Weights of a small GPT-style language model, trained from scratch on English Wikipedia: normalized queries and keys.
Each number is 500 + 25 x the weight over its row's rms, rounded and kept within 0 to 999. Layers, rows and columns count from 0. Numbers have three digits each. The size before them is the row's rms in percent of the matrix's.

# gate: layer 7 MLP gate, 512x256, rms 0.261, rows 276-342, columns 0-63
# up: layer 7 MLP up, 512x256, rms 0.265, rows 276-342, columns 0-63
# down: layer 7 MLP down (transposed), 512x256, rms 0.251, rows 276-341, columns 0-63
gate276 096:519466483565513494522501514542522460493500509540550465495552492495502511511457471557469511489454501522490492466481537532506486464492540498482502476479491520458488517538478531496519486531531488
up276 092:498453548536466523538553493476493508467486464533448488459530512501505478450517512518511533514476469493507512468484488510496487502502503424490521519490494515515494475469515507502507504465518486
down276 096:517482481475488541523539516484485488488474519525502488541505513494454550466512429532485510462460545492494468526555488446502465537508455471507538514524531478481450533484515524543510465493524503
gate277 100:500509479510522467488474491532496497510531506510512490493554502479464527482507478523495460488520548455453442486521480529495520492530485490498479486517509490462428530517528512529512501528491506
up277 104:542505466501526523471507485515501551479572502535531463557454513506461507517530486476500506472501475487486491509537536517481468493470518498492456518468484557496480476472531454484515540492524505
down277 090:480513535510492515486551533497525539496486505464500527449492505473523469521530504510517515517496475493524516470472520489521504469503497480509492461521490523488555497443483507480520462507521510
gate278 109:474536505457488515495507517502501477487519493504466474510480490483519526484513501470475532497466499474439538502454514510496474495471466513473492500496513466478503499491511469465521497483458495
up278 107:482484495543483485502479547518478513541529528503534479520512529507511509493532497520548489528547549519538505487512526547520518544541490523496492544481493475492580468476539490502483542482508532
down278 106:506473487469531534503519468498501538534526541510467500490512499508497459533512551518480446537490529566454443510461513489488524509464480490517555512489515519496527492487503509478473479468455469
gate279 103:511489503484472494500508500511512498516492484508505488479504464508536475501503475546466509518482456523510473434506489488490494531532518534519516508526462462507511511507512493479502524508496476
up279 115:503477515552522482512496498483505484509471489476491488480481535466509552453542524490470476490532500488537471505487501502499463504472514510525488533539494496490533504499506505482545505504511509
down279 096:489516475460465494512547502476504520463484510497471465538500524446494563500510516495479482505507524518519502524476489470502529520497499484496498526494460522471480466477511511492530499517491496
gate280 094:493481481507562497535523467487528473509515536471522479456547564497492521491539503505532496549487529464496535565485522479524530485492503469501495528487482496492483505464509483531472488467499436
up280 099:479488492481504449537481498480472510483521476550455486556504481490488502476448501548509507475505528502461478527487496507534502500489506502518497531462443441458466515497495496552512482466505517
down280 101:521491475508459475463485478515540511472496477504495488454510496516476465514478516512503445480523526495472521491464528533487512455494533494546534508491499482560484524490493482480535497528446508
gate281 102:525459508473492544515496520548514458522539501514478509490506485480552489470443497516506458502534499491483521462484504512504482493513522492504519521506486502494503501516483537540501502513443482
up281 098:534498497520506480510474515552510496499501499491513501544511503508500526488475493532492483504498519495464461462467485526486497485473529509525536492531482512474475453492481489515484519484479475
down281 099:516506539507545471458491451505449480507484462541483497468500510567516518533543529528489539519452492493509501483474518529476515493506538515492467478503491474492526533534487530490470524489498509
gate282 095:477519508488510496480485501499483508478582439513479515499511454431503491516518526507498503470487517517542564505507541489501489507542495468516492489506501526518502523490489537517522491507506445
up282 093:527518472537486532500474496485472526469455520484506462497510466548503491524516475521530503485460526509482457488515505528492519486520491503477468506562506487475487467492494458485502487521551471
down282 098:483483496494494498485488476469487513515511500492504486497522530502500545444519504505507466477503480500464490470515508502479516492496534512475458538485465415496516493513546506508498435487495527
gate283 100:463472449454509495495440523521553500480505505536496525502479506475492488537494471486527471504466487478478523509486497524527452473538480466496491477492491492477503473530485503547504514505504487
up283 105:511488484496427494467529482509478529513487501537483498523509459502484492497448506498492525486502547469500500472504519523496471462471478478476477492502484530503485508505471467531440556511469505
down283 099:465534491523480491560485466475500512534523444519503492509519491495498490542477500501511513492501504511577515461478489491567486499563472496482524505536580492504467475476502498549510484502459503
gate284 097:509439482510515520478494478504491507482541536500504496501461479479505480521438482488541491516487533486526499461507470485520512484501512497508498510472486500470477465517510507495488523512429494
up284 102:466461494551512520513492464511504525506529479483501492494485504498482532522480521486490477485445490485509499514529484513488519481497505458507489486523501440487499529453477551502461523469462511
down284 103:500451501498483521461501517507491486512513528484522490477478476450521479528488539486481496451473515547483493516504490522519500480544504476475485505545508504479533527515491484495502524505477513
gate285 107:493461500491499469511465534513556460492508475460448523516480478498512547508470521526525538488501517465524461522458529506518474469518489479505502502487510526483462461514485534544515531471519469
up285 117:493485501478492465499487490493499521494513499472494491505507518513518524476485583524495545471493518469520537525452537513482483458512494497497479454478503549513460505519510520528492565464474502
down285 087:523486484501511498542493540494502537562497492482497494514523510473496430485535477515531506507480474430505513486519512482512518464484535516518470497518501521497510486484479502463491505511505487
gate286 113:505499509449473515509531452487505469495509502514495505483500496529499508497495483490510518481502503476511521575527500502469493528544502522463525505499507478503498489482486458540544526477463525
up286 120:479503478533523497462517489466479498543456522458501511484463484490483536503527487512513443522460533501505442453480483524510482500500493520497514469458457531498447525532513497477477485507512485
down286 113:542458518526498481502515509475515492522480509490516470513494499562533501481482502492438498506508487545507494488480503462512500492518503509461500507486486506506546479509494487486511476549533522
gate287 101:534479459525514476486508460525500473463498501529504488506470534523512516481511510553516500473470512458522510495538517525512476513529496486521499475522491483494488483516512515505487508519548531
up287 093:498478534512513456498526506534491541468481491492484487541491481515493498475526497477490496494501457502491511502537542469447531461477463497458462480456496503475500469516508485487490505469482560
down287 103:495506504510491468443513515445471504520514476521522533508532512487492496500546514509481501538529492521519509518542489504495451485452468509534484534481515473484525497475523477501531456497483489
gate288 107:465469492519472532501483504532478512534503528498475509495510480470522489492491470578574521473499496471494498506512516516512504514495487470510457536544513482476522475506549503519430468462508539
up288 103:522522482451506512494490476511493490498517482492522505473511550505501534482517505472509517510470501456473516555508502500528497507509485513475526515506508527504491511524462507505519495489488461
down288 095:561503514468516499544493463451494505507487496449497466523511567502523500541501521493459497513498508472510480443471526446484514474522504499489494514488547494521512498470452459459444529509469533
gate289 091:507487490527508470484538460487539464453460503515507537470506496548500439469535528473496469455531506509484468490480504488494490479528483495514506465502525460495482525470529482548508492532510473
up289 094:479520517499528480459462483479513519508474510448544498468436516503473500488511544462495450458516520527495489546482495467547499471539563552495496451465491458508491547517580465518460499500486499
down289 091:503498427494472519556502540512502498519494479506539518516490509491516491470481534442541524511498485498530489504496507505482499514474480474506508543520482486466489506475486534484492473505533524
gate290 102:464496520487509464491512483493507527472529492517465519519529499467459464516499505446464439475492445478530471523493492473527446511491496458526534480485475564510503491524497482538470492518491524
up290 103:527522533504483503505512522463495500484509452478495477476464502493504491468504526495492504503497502492524449540523541489496513534483485548513501513469487459503501536500535522481459508489565511
down290 101:535509493509510479543508519433479505523511503455486488523512526510462512530513484528476531490542507463509573493515496505535521538517447523511508479534499490508535470515473487512493512507507534
gate291 102:481501464504472501483506499508513484504506491463493456539518476540497506463495503494516507510518471504517482428462518510525471493479469511536482485499511456531504471539512497509510507557479501
up291 112:458487489510494503497522504511535492534493479485529486489464516534529442502493490528488497505510499453488467495478469491524472461535500485476472516503486509508561495509494497471486508469466520
down291 103:472502458507485539498504507485531490532517514474524510489497500487559533480504542434475525498513495495508498531498492481509463563504507515521462480521532508499534507518485510485503524492488520
gate292 098:485476512437518446486476467473565521461463524506531477516490526530474491498499539496474524501457466473480472528508524462521526509447481486483527525509482526485499511516493503525514487503494556
up292 090:531465509500482532516474469498526464476526519543502457503516517534498461464510515509518510521441500486468509535573535531518526503524517484499536487515522470505499475501490476567467511489489505
down292 096:473522493510516500525497514526485518516501503481491518487499496491568488469449479424509471509464454501476449507495450495502464453480535473485482502530511498509462482523473511513471481505531496
gate293 103:504512471479470486510507458459510470483527545470496495548514507501477492479474542529491529483497508492484452474534516534518500504524521518514493488501526470526484473514515481503498488511509496
up293 101:491488474500507476516500460523490496485481536489485517485519522529477511481534484504545485493478526553499492511473490510512522487556526488504488544496517497488491508484537500495530467543499476
down293 104:469515486520537478509479526493477496490489475447487454466477503486492486496535481475471484510499535528492469513474468506453535473513486472498447508499476521529544422523503452503474529501502509
gate294 102:502531519485483521452532511528499513444426475536467524522516502547530497471529467499454451471479538460529477488493508548487458487541472507490510526527503469476480517479486529522490522531533497
up294 106:461495479471496478478487453535516497502518513493492478526548503483508455480492512532458493475487526466475486469484550483496478485524525488550558487549531499488491522500461577526479520535497522
down294 099:511471511544548458513473513557469474505505487478432463461495506581489470507468512504497496509489529456485507504541515513493515535467447533510513447562493488526460472510484526479487532531486520
gate295 094:474544505514513503507510449532453484484511531508457528481492522557515529456493514509453500521514501502484503549524499476515522523501497497490496494467493499516525498501475522551503481510487514
up295 094:504491503474487491507465494466502534537500523480495531540496518477533542467504524508469468469506527504514498526477484547489462533489544483503523512500509506516505465502534495524468483469473473
down295 098:519528483499480530530465442493467515491514501500482486509487491485556527509481539520424466491491483482493517519504502511489495488471531520474479470505535489530511513520475519467516513494510519
gate296 100:470503519527501535504514487501514461482574498515454472476528503467502506526506538523491485514478460491531524491539507493497449495521479447534469520516519488498512487514502513475533481523526517
up296 096:508513512449472518522500485485505509515499468476504433464507523471462525515523475454501495449513523458469533506493514520523508494487474462538471488495489504513519493480478519499525517483489544
down296 098:517492513456515495547509493486481535522494468477482507474474512445495470539487500473525515487522523510494507451523494498472526510495493490491484479506483521471474525479523544482479529515495539
gate297 096:478507501481486483482507530508538536499494486508501483514549532537487496488438512528486493474451509511497461510544511514476522531521502491487475486489511462487568532496487518470455486487480503
up297 095:457519482465504462535514548521491512484499501485538476504501524469535486482491505543516531552490536510523531537454482481514515533502531493491468491439530508538546551479524526507433537488530522
down297 102:488518470443514491491535484507485495467522491504524474488493473548517498491524488493486477541514472544498482559512497429496526499459487557531497476514488473511512511470477533483532496479524495
gate298 097:509473453488517507503542508492526481489474454512489473518492543471468511469511482479481553498456482533471454519516501494514541492520497455516492495495518476497486524481493510557500528486469465
up298 100:493501497499497467471532469517511506488474524465499519504509506528532491483471504483465483502495498492557498469502493511477536484479494510504481486518495484503468482469470522508536449503521532
down298 097:527527512519515500529487486486485472519436517474511489462490518465458489526530508523493477526522543490507479486455554456512554486541503527501507519494555520479514543494505525534507522532474534
gate299 105:505477486492509478524541510457488517483501490540536470437483515496492502453523491504546470503534497519485464527513509520511525531474439525488478525488514514501494474491572515501485490498484503
up299 101:496502481532538545501531496497505490471538472483534538471497506501520484562513504489519523512515519486514503504497459491510478519496501487499496484537513488531489510512536532513543496466481499
down299 108:509449473502510495513501524471471460516492485512573477464481510519504501532517482490527509478504493498474467528492524465492486498491468478516517494506541506477451516466535454456498503548438539
gate300 107:429468544470534527531469499503474507534537481512495500557489512521483510460500509453495530518502490494514494498491554516436508470505445522517513499483485514508483527489505520533500475511500489
up300 111:503491474495511490484537489531516479486521492491524501511521503508510511504475520536516525513480503503523492489556506531532510496497529472472514478517502490494510465440510493543480559503501495
down300 097:491468543511490501514483506471492551474499500517510508473517487489432518478479544511510522523459503462494432503480505511495532511509491448519476492513465461525484503501498496500453500498486545
gate301 100:489471483461483498480521471469511450530501511455546528554482486500522522503543497485457486489508529540482490480501495508479429527483458525517509514526506502513469485471519497486464444507479466
up301 097:490477495524489515539504527496519562519514500533473499536479523516490528539494492520514504504494484535510491534537530484512475482560509481508495537518502510483495546521431504476497476472479511
down301 096:493518523495509500482477516467492530495573473488490486499474532492515521507438495508518535526505500540485476480527499474546485498498485484504518492535569549513503511492509518506490470519486533
gate302 094:543492532497512528505501476497471502489474508468494461529486505493500495448516495530506471459476486506492543481444488539477539513495509489495476496490499527557511477513562496543473540500507487
up302 099:510554502557495503511495505460542452523465501510548501504495483477509472495542485520503478473492490526467508456506505505496495502481482501527465513489492538553482531464470529522496519508508485
down302 102:477469513523496532522494489487520486481514480472488494532471536514519449461567496520475536494505476506475459506496487488534484522506463494525498510492492512530500469435467565494506513468461497
gate303 093:474509513467470525515497484454490523506473518502495519520477493516517493479506516460489468469495471478474530504536534465552528471472505539496472449492441543477461493502510523539534459539487498
up303 095:501473530507475495512480535499488532476502453520569489506518481488497512508488470466487459531507476541541541514493540473502513478510523529458545505491572497524515492502523567481515537488513465
down303 093:440455495472487475475484499518467504472479517512505515455473457431503503462483528477511495531500471531513533541485544492532517492549502499524480520472477500475484477516504499471516487482525479
gate304 098:492495515479506474529562481460510471540546536487492501498546512505476515503464471487487525458511527492508524487489543508528537481489460484466519485471511508541475523464491523470527503506517526
up304 106:519493480514521477537512488509529498514476458480514517519474444466479506465487530506455520518490499495499527487471472490515490516494471514548510515458495500477529465515463479516451502476493475
down304 106:517523554544461535538513530456533486527458475509533484503500504512517500462485495522459518537536555504503522479514504506489503526526442542504544460490461529497487500451540527480477508479473468
gate305 105:488493509517473506504495470487523461473528531489546502482474543515495502497509474504484476476515488514529469519503505494508443484443473487478496485479501579561514507506494538481457490488514474
up305 110:521509487542487488527491461495530500478510511479486477476504500523477487514510462530496497485533513528497495535504468501521501460438532487506498515514480537535508509512516478496500451477501461
down305 102:489499485480498532480496465465552506486500451517507516516494511489492531509515462472515504497511474494460499506468466558519529484525490482495506493508438554506538547479517500501472505512520500
gate306 099:512528485513477503539510491495498449442482515477489519540517559525491509472510480482486482476505507463503509466556495522534506492507507488557508509524475572465531516513500544487505520516476429
up306 106:520531511526494497497514481495519499520499495501544529498500504529521495490442500476525517462479500511543463512490478528527498486520523479467508520519460547500470503502520485514503519534505486
down306 099:497461495532493492515533516467489480510483510505517494553541497517506497476512480510482505498484516514534498502492454495535527508528514555495567463486462513492477500507490504485517501500481482
gate307 103:492527508478489485453484514504521466498526487487482547518495523454512518464524523497482461521516535511501479491516488522468509518502513513493501510512548491483472495474471538501575480430461519
up307 099:498488490465529517507514503515560502477522515572508462455490496537479511473485477496525561491506482467473494505517492454505540513460485502514552511496540517456528470506493483489545519504523533
down307 100:487515495496494495504517509486508517495504503475490481505475510493485481501561519472542521486493526472471487493541467459471557484507499507545525507497537470502530466543482538498466465542456503
gate308 095:552521495500466454516528515485485503495514532504495494498493523515528527529488528481506504501467502509495496478519506521471511525483456491516494475501515509547491519484498508456523517474480499
up308 095:494533522495535511486483488508480481510496532518512458494509449462461483537496431478520472508517538476532484484494527457520447500555534487506466487520480512513483469495501500518455532452498492
down308 100:520532504453497498481488484486582472493493530528519464495518517494486470523495491526544513501491482491532511507472501482503496513523447509515523523460441551461528485501506527502494492451576499
gate309 102:479459521488520475539523495509456484452540534465478458443523484477524487455530471484509485531470515535498487454519473524510519512532450500449506497485511472491483518487515520509535473489510493
up309 098:521490485523478508505475489511517490513511506486489516500488507488537497525482496500464487525476498458519474517507529466489489512456488499521477514494490494499468492511472488498423463535486461
down309 099:524556496543478527493498464547486506508481519508515505536523477507492532497503519439458500512525516555492507489497536504509482431487528532487454505452483510456493486514485523479528470461472498
gate310 103:498518499498503471497522512459474496484455508468467519475485502473494497479510529534480486530517524499543497491509540529503512513503483501485528559480547475542456496505539516479500505470537501
up310 102:527501474479525484467482503556510532499536474483468533496485494493509474514501487488505536497508505511496521524485452517555503494503549407483435486489469469492525495526504558528456513515485468
down310 101:469490500495530506498521500537490529478506494506471495512466471507484501479481482496485505527497505539478489509507521532544543509502495492499508525523471471503517510547471505536508559487463506
gate311 103:486552543483495532481520502532504506494491466498526544524493508470493497483491500524481529512492462531536479475464521508486472523469468492509483465470516491477488492535507523485467507483486505
up311 103:472511525503524525489489550551516501557504481480508498506482450540510479515481510532466511499494519504479495568504515492501470484487473509484472507500493488469455444500544504543504505513504483
down311 105:454509471491500502529467475506419490481499510518523533547489494514498526484504475502474502477524510490537516481522507505500474500516491530511532501451548539474505530507478475484536534550487550
gate312 095:508554498523513467477503518524462506525526555508475527490490487452505523498534523506510478577447495478529503494545487513487480458471467445448494477476508492541480466520484529489474471505503524
up312 098:524515465513500450504486471498484513541541536439465551515501481533528493544501516492509492516468504521536507495466472508523513555497459499441504516526530503514468461465499491472519538495506516
down312 099:569479514491501515486508497481501447537473524506483507549510541485511530492500526473490500473534535477478503503511498539488489501491473467512477537467525522454512502501507510501514530486487473
gate313 099:482510492523491497514512530493518530463506473525475512558519506499497467487467500490515475482489457466523430489503481525501504476505460520533528494548452502507480520512493488514517505452485500
up313 096:504518472523470502487507503489507518481463483494484445521494524542482505484484511476558495512486477495489473484480529506498498520529508467518485518504495472508500521477525516454509501490508506
down313 096:500476507539537523519510583519491480490456488463535525511500492496471552495505497497489515511506492482516487498525486488462482511486461516479535483533529496486535499488523488518466482457462515
gate314 099:542499486532480492532454532471484478487504470529489495490489497451485539486492487480515464439530503488514510453489536522496500521525440528474489492530472506528522504528510478528475471517513463
up314 097:473511489520497493510521500504504565459503519472474506447539508508517437504526512546540545530495493522488497526447507494503486489467537516478492496458508522490457504505484489456471519482471508
down314 099:479541530486533520477475521502480532489482483453515520507502478482533460482504470459521528516509487502481515515455528530504505525476490489494519522478552546490487500464432456471486505495492486
gate315 095:491496473487511532502539453510451488492486485515492494523537517520470513518493511481560520494483570485503510463481477501507515530478496477488484502458541471517498472481476508477499471524522516
up315 087:520485504483505557519523452498447506503465449546482487502520505512489538542499494498510498497504529505492516474554504505472508461468511538521472457510502487442454480480479487499480463501474498
down315 103:505476518529443512490491530521455513532475457506451453522497502525476469533476497506541483496508473453532451484532487507500530462502529491519483505519510502473463505523512516485469515555522462
gate316 101:503531468540522508520469499483534521503497481509520517517495472494503519493536547449485528466502509494512488505521506499483512497520479477494499548521529511525465565501543503513508513500513471
up316 100:500507501490553554513510473492475487472500505486522548484508477486505475521476503519493539477505492554533520529489494489495512508510476508507492490495516437481497500510468508537529514486466529
down316 093:490434415540473477499473501488527522504506492513537492526508539510504513508509523499485511503462469512522492500493499492505512521536504486494508506456513464468502510494539444494497474516467526
gate317 101:526503484503536483505523504490484493489471523506483469487499482461519493495480455508508492508483490519538468518515492549515518504490434511443517505506489474503512513484448525506508486498504489
up317 100:505482495502524512480500481531520528500519503543510511487476491483503552492549475529477508447493483570485548522505496513508538501501488481438484476518481523514490527501495534501504517504486543
down317 099:536510503490516520500449514498472472493521500503482499503465495484505488510553505515466498464453536524526548525486490478551498495515522511465489489526531513486482473482464488492455512510501513
gate318 095:517535493493496509510533513493499530408509500529519528505501492518494486514488554516473536480498518496498517474494486486490517509457513482526522505503530473504452537506500527491522518478525518
up318 089:479513478481520524528484511485486523479478541515507504499464537477463500510480478467535451451510511489498472496456496503510512459485496466430557497533516483518478484448508534490536511531502501
down318 099:516530487478508496469505515476505520521501493504514507529495460481495469548496533485487468501481522544523495499514456502541542501495490484523528482539539505487466535496508515493530507486522482
gate319 098:512474517511512502497522519464513500543494479522498522538495461490476508460523549493506523508501467494518557513490521493443513516483474482519506508496503512517519533481545566519467512516522482
up319 097:460462487506526542506510547487492505478516483469507518517519493459506466526517496525474505490498537483498511524510518531498547515508496511461505452529479483542483487530513503526498512451520497
down319 095:505456495540485523485467540474501523489507457519480495545482452502499503475500539498539468500520478459497513520485464520461553501472468497467512496474499472462517512517505482479463510504522498
gate320 100:478535507503493472511567484546522506520503471523494493478502502490486460484491528549501532529470503495527469521550520508526526509511491484494501509474520508508531509508455508517501518508479475
up320 103:486474467518514516492493513502509496490522526458520472515506517478485526534492525506493468519471501499509539520501439508533502486508525518510573494520488501461500494492457509482503461525536519
down320 095:483521469500467504460517444474459482483491524515530472490506463497506522490483466529491514476526501505443491551450479486509492516539529542481520475515535498525517506509506504543507531492493428
gate321 101:498444497508495470509518475479526481511483527459485535492518498506477483496489501494488492476484528486517512503554488548453486520513508530533460444489477475472453449494510433539518494488470513
up321 100:489516527517492505502557498496471515492513443523490479478482485504490512497465514450534489478536502502488513463507472492462519481533512502456499519499461460457495526483462487516507514497525494
down321 100:427471519528543514483503548474509506512500498552487507474464464464486506500487494504490513499503504527507499487518490511493528537462484555507444497518467481474462516502516440522489504505496491
gate322 102:514547465489492501505485492516554531444477475488495477469533509492485517473508474547477489524505503475476511532498521545528530462508494486468471500496509537516497506502576517502493490487518490
up322 098:504497480503509507482471472486513456454548499526532512485470485518484522532537540513465500522510467481501500474467461483506525535491493459535510499517498520530486478492482504481545516517448510
down322 101:548506532525478515511532492446483544487513513520512462517451441509549462554560490472465519494494550492488484519480510546475534532513533472495485450486501489489471519483491468451511504500475491
gate323 104:472527515509491520544491467494506533475488571515450489459510500466497529542482533463508541489478518496503520488527503557475507546531508519544495495502503499534464503507522551489471519491487550
up323 100:478524483520506503481470497525498503517495538474491464465465506527499505518503471518503467455500504541461467496518480508525524510496480520517481467465494501464492484502485481535499500483528505
down323 100:496520520483492482515496500500488488465472514528510506437489440502534480500486516490484450488478532528501497483533504497484474506515506541501507549485472481501492521486467495478486552492488492
gate324 103:508493490484525526465515503551483533516501548490527546537487480507550512558477490528472488438511547553537473504495474487522426484486527490485498491482487492462502507527532496503499482540481518
up324 086:480479495464484489495526549454500494513508527482474516476483485502458497489479475528504513475491515543544501519517483474510504541468515494498434516506498518497450524501496465496508475507486539
down324 096:481480495492499495527515498466508484472543501452501546527528456471485507513485531460504530505526502508482554530446505520533512506528538502491493467532494472546543477504495519477486497534470495
gate325 094:484500493483493540460499414475448515497526478545500486509492508477529453483569481499502466538522480472496484511509492498514502493535482532500515560483486519515484453510479512470483488489514517
up325 096:490493514458497532558527518483450505495468477522538513471472440487489495515491495504535483451510473506496476503514506471528516466499518531513491485511496443540534456498483503501540540485480497
down325 100:497527533515517508516512456501493495484517485528477525481517474549500525493531534541520513508500516496539521498572486535464499537494489534502508512493497464515483494527508509453483480485526481
gate326 102:479510482479510532471507496481526548490482492516479482496516492483538476483513495471479498492515516504503504492499491533433491472525495477508518541474500517497497506538498505505477468516533504
up326 101:491536521510489500482487471441512521505491490482544467523506481478514507471452497484490525486521523527490498451499483506511465461507560494537472465514496504498476494515501520494514516485508448
down326 101:507518517498508442487497563485448517498508481481520459497512514499540535461466508492499550491551545526472509490532495510534501521502529483481538506506503514494507506468521478496519481504504503
gate327 099:488502522543480507468546468493525498530509506495565493540510486455472525490515492483482507468473518484462503470548524493489500492505483484478545475488529539514484546470541485458483512506527508
up327 096:528521495440535531479494512483487500540462505535499463517490487520550454542491501553474472512516506558527502462459466524510506486506451484513470509498512479516520500511468504498465494485475496
down327 103:489514470483495524464509508497515434481450497499463496471440481529477511498510536479504484543517512467523488455514475509504501487480460555499466491496468461515498536473522474494520514483503513
gate328 102:542499519464481528506509524476492538468514519502506499475471499440486515459496458449485531518527482512488487516541527551498488514534464467498489495528480519517521497476475544498478484502524492
up328 099:531504516491484515510484480480494500492467491512509529501461512453502524482513476485504545512519485503512488517504506532487496494482486444517517451486523455527479490475496508503534544472520506
down328 104:528517528496464548509517520507542495513532507489519501494500499470474532473480459452487528517544516481524469497494529503477512472470492479502492493505498458513491546484512531510482482478501501
gate329 099:525480499515482472502479497525502485472471490464535501534507541542460479501496481547490474497473544494513497515468505503503482521535499522479517517488514505511522520499492527492496481507475533
up329 103:525468485479532539463491467505500471513466505513510475502490532487506479489570510492486516519501485494517504496493508498493437547507495521529495551472517517494491501484498503463520515498484528
down329 101:505484499517533508480529477544506507507476498491477521503534491496496447511519493497465521524468499478491484505477490486478481511487467501489492477537548483466507514487501529505443533500504463
gate330 100:511506518493487526521522502525488543522503461513537501511502516484483471491489481513497494470495439475523483487506530504505523467491539533480451481481480499515530500520477509495510520536525462
up330 100:500522476502529509508486510490465460505475575509518524526461492509536479463496503477444515514482517537505516498466499495463455527498455515517489503495535511481506514457494452491503500508505494
down330 103:485527500530503534535520492476489465470508509471531496519494503544513507476484515522453511424463504479524489506462457500485493505465542517513513485482472511476481532495515481492523472538509545
gate331 090:504459507499513448517449480477486470460497503462493498526531488496498470445533547485530515508475507509491517438514490519497481520516490513510511521499473526524508497490493463463477492505485506
up331 097:507439491486536513529470482470471475535495512512488502531528505483461502496483444484500505529485487529543508511519505499481482506560504530517494451519514471507532536546503502495455500544557522
down331 092:523516485536526494520534453516484481479528503461516551490491491516535522494459478516491501481492511502458517502474494468479494484482476494481497532477497548492503490505526507478477521493514493
gate332 098:504467516510502472519534487505523533472481474523448536491483511525503504462535468504533524533504491500464457488470536469526481487469463495497508482465523497513501438529489459491499521516516442
up332 099:516501465490498487462507486518461481539501521504521501519461520516490528527495502529509513489459487516474440541510487477531483513479474473470477490463489515505528514558530500504498481507513497
down332 100:483465453498468453504499507504487507496511572520537456493487467541530526487487483467473508499522479506495510482530422475489469514479499505515547478500501486500478520519514538500468481526511514
gate333 106:475524484526509494462501485462493499468482457595519475462533504483494541505483544505506500487514502492520488498521549531492517507499506471506490494498483513505561504541508464527497520475504483
up333 108:454442475470475501513547522496484510506493488491519522528512500542506457524492492507536534515529517481494504529492487511499480475523492493429463484508554501541477494465503505487470495494460507
down333 109:489452459469483535515553506541536499534521457491487484494517532502520463512521452515519503515531506492493518541487508513490534481501486488506504494489540473498506457523513551542487517500483546
gate334 100:443482524546494487541530484463497495482497499516510489493538508480475446501493483517493523481473489509520486488500518476539526503494534521470476521515564508474499518516504543484517495536535452
up334 099:493514498517452482508471530535469535526498506476509483546523492543463541498508524452484483516504450492456512482543531519529483498487484497466496512495509504510488469473483513463509522495522476
down334 105:506555506531490454502479524510474480529481510517489518510522520543485484541485514494494502507512479453488488474486504507543518478461569499506479484507504493486503501490511468487479490532520496
gate335 104:509509509519514509478509512475535501503512502483476476480541478488518501438507516527541508482545482423518497518523491508508513461494487499495476500543513464517513449517500477501515467537470488
up335 102:480493490450517542525503529455473514528498491482530511510484519474473473518451502499541503480490477562510484494525506491506499487469510491492531474510491513483490540484543528524482503515525501
down335 105:473506505476504481508522474485484457462536479478475510473487472507522524515555515439459520502469448531491493484461510484514481478513446508489504510491485512529498500529480500474517530489507519
gate336 104:523483549507532520521553486515541549480524523568521487512476480507486506506505490486495533499490520461456471511493517504508510577488509496502528494499458457513520520512474473501526505539476513
up336 099:525536489505535482540500490490529548453502501546507511504521461516470534496507525514467507510502545551501506475483528489507546515520521500496493443495450503488491520471492499503517513462493493
down336 102:514527499468484509525503511501541541487487520515500499497463511509468521548490521529482485501457491494487494474478507458514472519511532466534482486481513516507457505482481487512569562509486471
gate337 097:505510509501504477477514450546526490491497502549462551516494477537514506503489513541510497482502498479503495499519504504490548544512506510461522536508488501477528509534482530482512469515512520
up337 098:476490508458526511501477475460490463525498519489491485480488541503507506447507477484505484545489496512480488496500480520530459438550510540490528499558452518476458544505537469492524491490461526
down337 098:474470519502531495496520481472524500508532518498485450510535504497521434448508508458515511513475508513541531503504447496499505457548499516476491491536501527529539518500520469480478522513491508
gate338 091:433480458485506522466542520502506541488529463510522497520471520536498532526523503504493531500466472480506497477495502494482505506507465520522479521477472504503510458469480490525527481512500483
up338 088:530486538474487512509506490528515478537467519467477509490499514495527507516471519499491491483546498531550449504535552538535512482498497481475518499518551455518460505505534473451463464461519504
down338 092:481516473523554498456528480458512516497475517524517543487498510502549523489483503477524472482507506475546457515498537511472544514502508520482495493458500520482505556492462541510522525546470531
gate339 102:476530511567517501493477487477497586493490504516493533479505501502479481451478517496482554526506508510478482496540519529497500524508515466467469482523474526508494496538527482513475481521486498
up339 100:484468488505490528524519502518540509507505519483492530518499498534521522531467481503494519530482492489503472511549477524487503540554532492542475514516458481478484491504536489502511533483456498
down339 097:469463527509527500526491504468474550510464486499507463498485505478496521481482478485509487539500524447518470472495531529538502525492527511519517560499469521452461472469442486469445488526523486
gate340 097:462503494479493494480467470492528473518486482522519527457532479550514517479510477502461458500488515512495479509524536525528578523499479492488507477513547491498557502493538504505476505467469493
up340 097:475487490492480499451498494531471497510455486486503483476492527503461509479524500479506460495462493523519503520508478501465482458475501536466477484494479462501447493547495489518512475493494501
down340 097:519500517493513497502539496465445487515531511515472483516498512496467475514531548514494526504505476530464479528475492524482501485480450492527532498460472512518500505524521477483495502503502484
gate341 101:503470466493473491469469490474498464517476499512519492496513500500539513488516532522524476518463474474537486508472495543466498486515504471487488507502502538535510493507471503485478478472467494
up341 093:516496520516493475490534479545491467514474446504486519519538481491522493483496499516435525539482512505451515472530470517484496522516523479497580493512461516500543485551517502492463497505482517
down341 106:520499495519502499464534511488449500486517516526464501506498489542495476489482474502495491510450498521492466488524521489468479521489463490488514553456506506521546529529518482542504492523514494
gate342 104:527543496531487500486514513511469449483537504507562515448481513508501478472498487562464517495470513564532512499472532539518510475506492526499472458499482499526480520480556511430504489507487515
up342 104:497480507504493489481514521530496518468572478469487522532492541501496492504551498485539471476511494476515481522465463470526506543499471500478524461500470483522551523494496550553502461462536456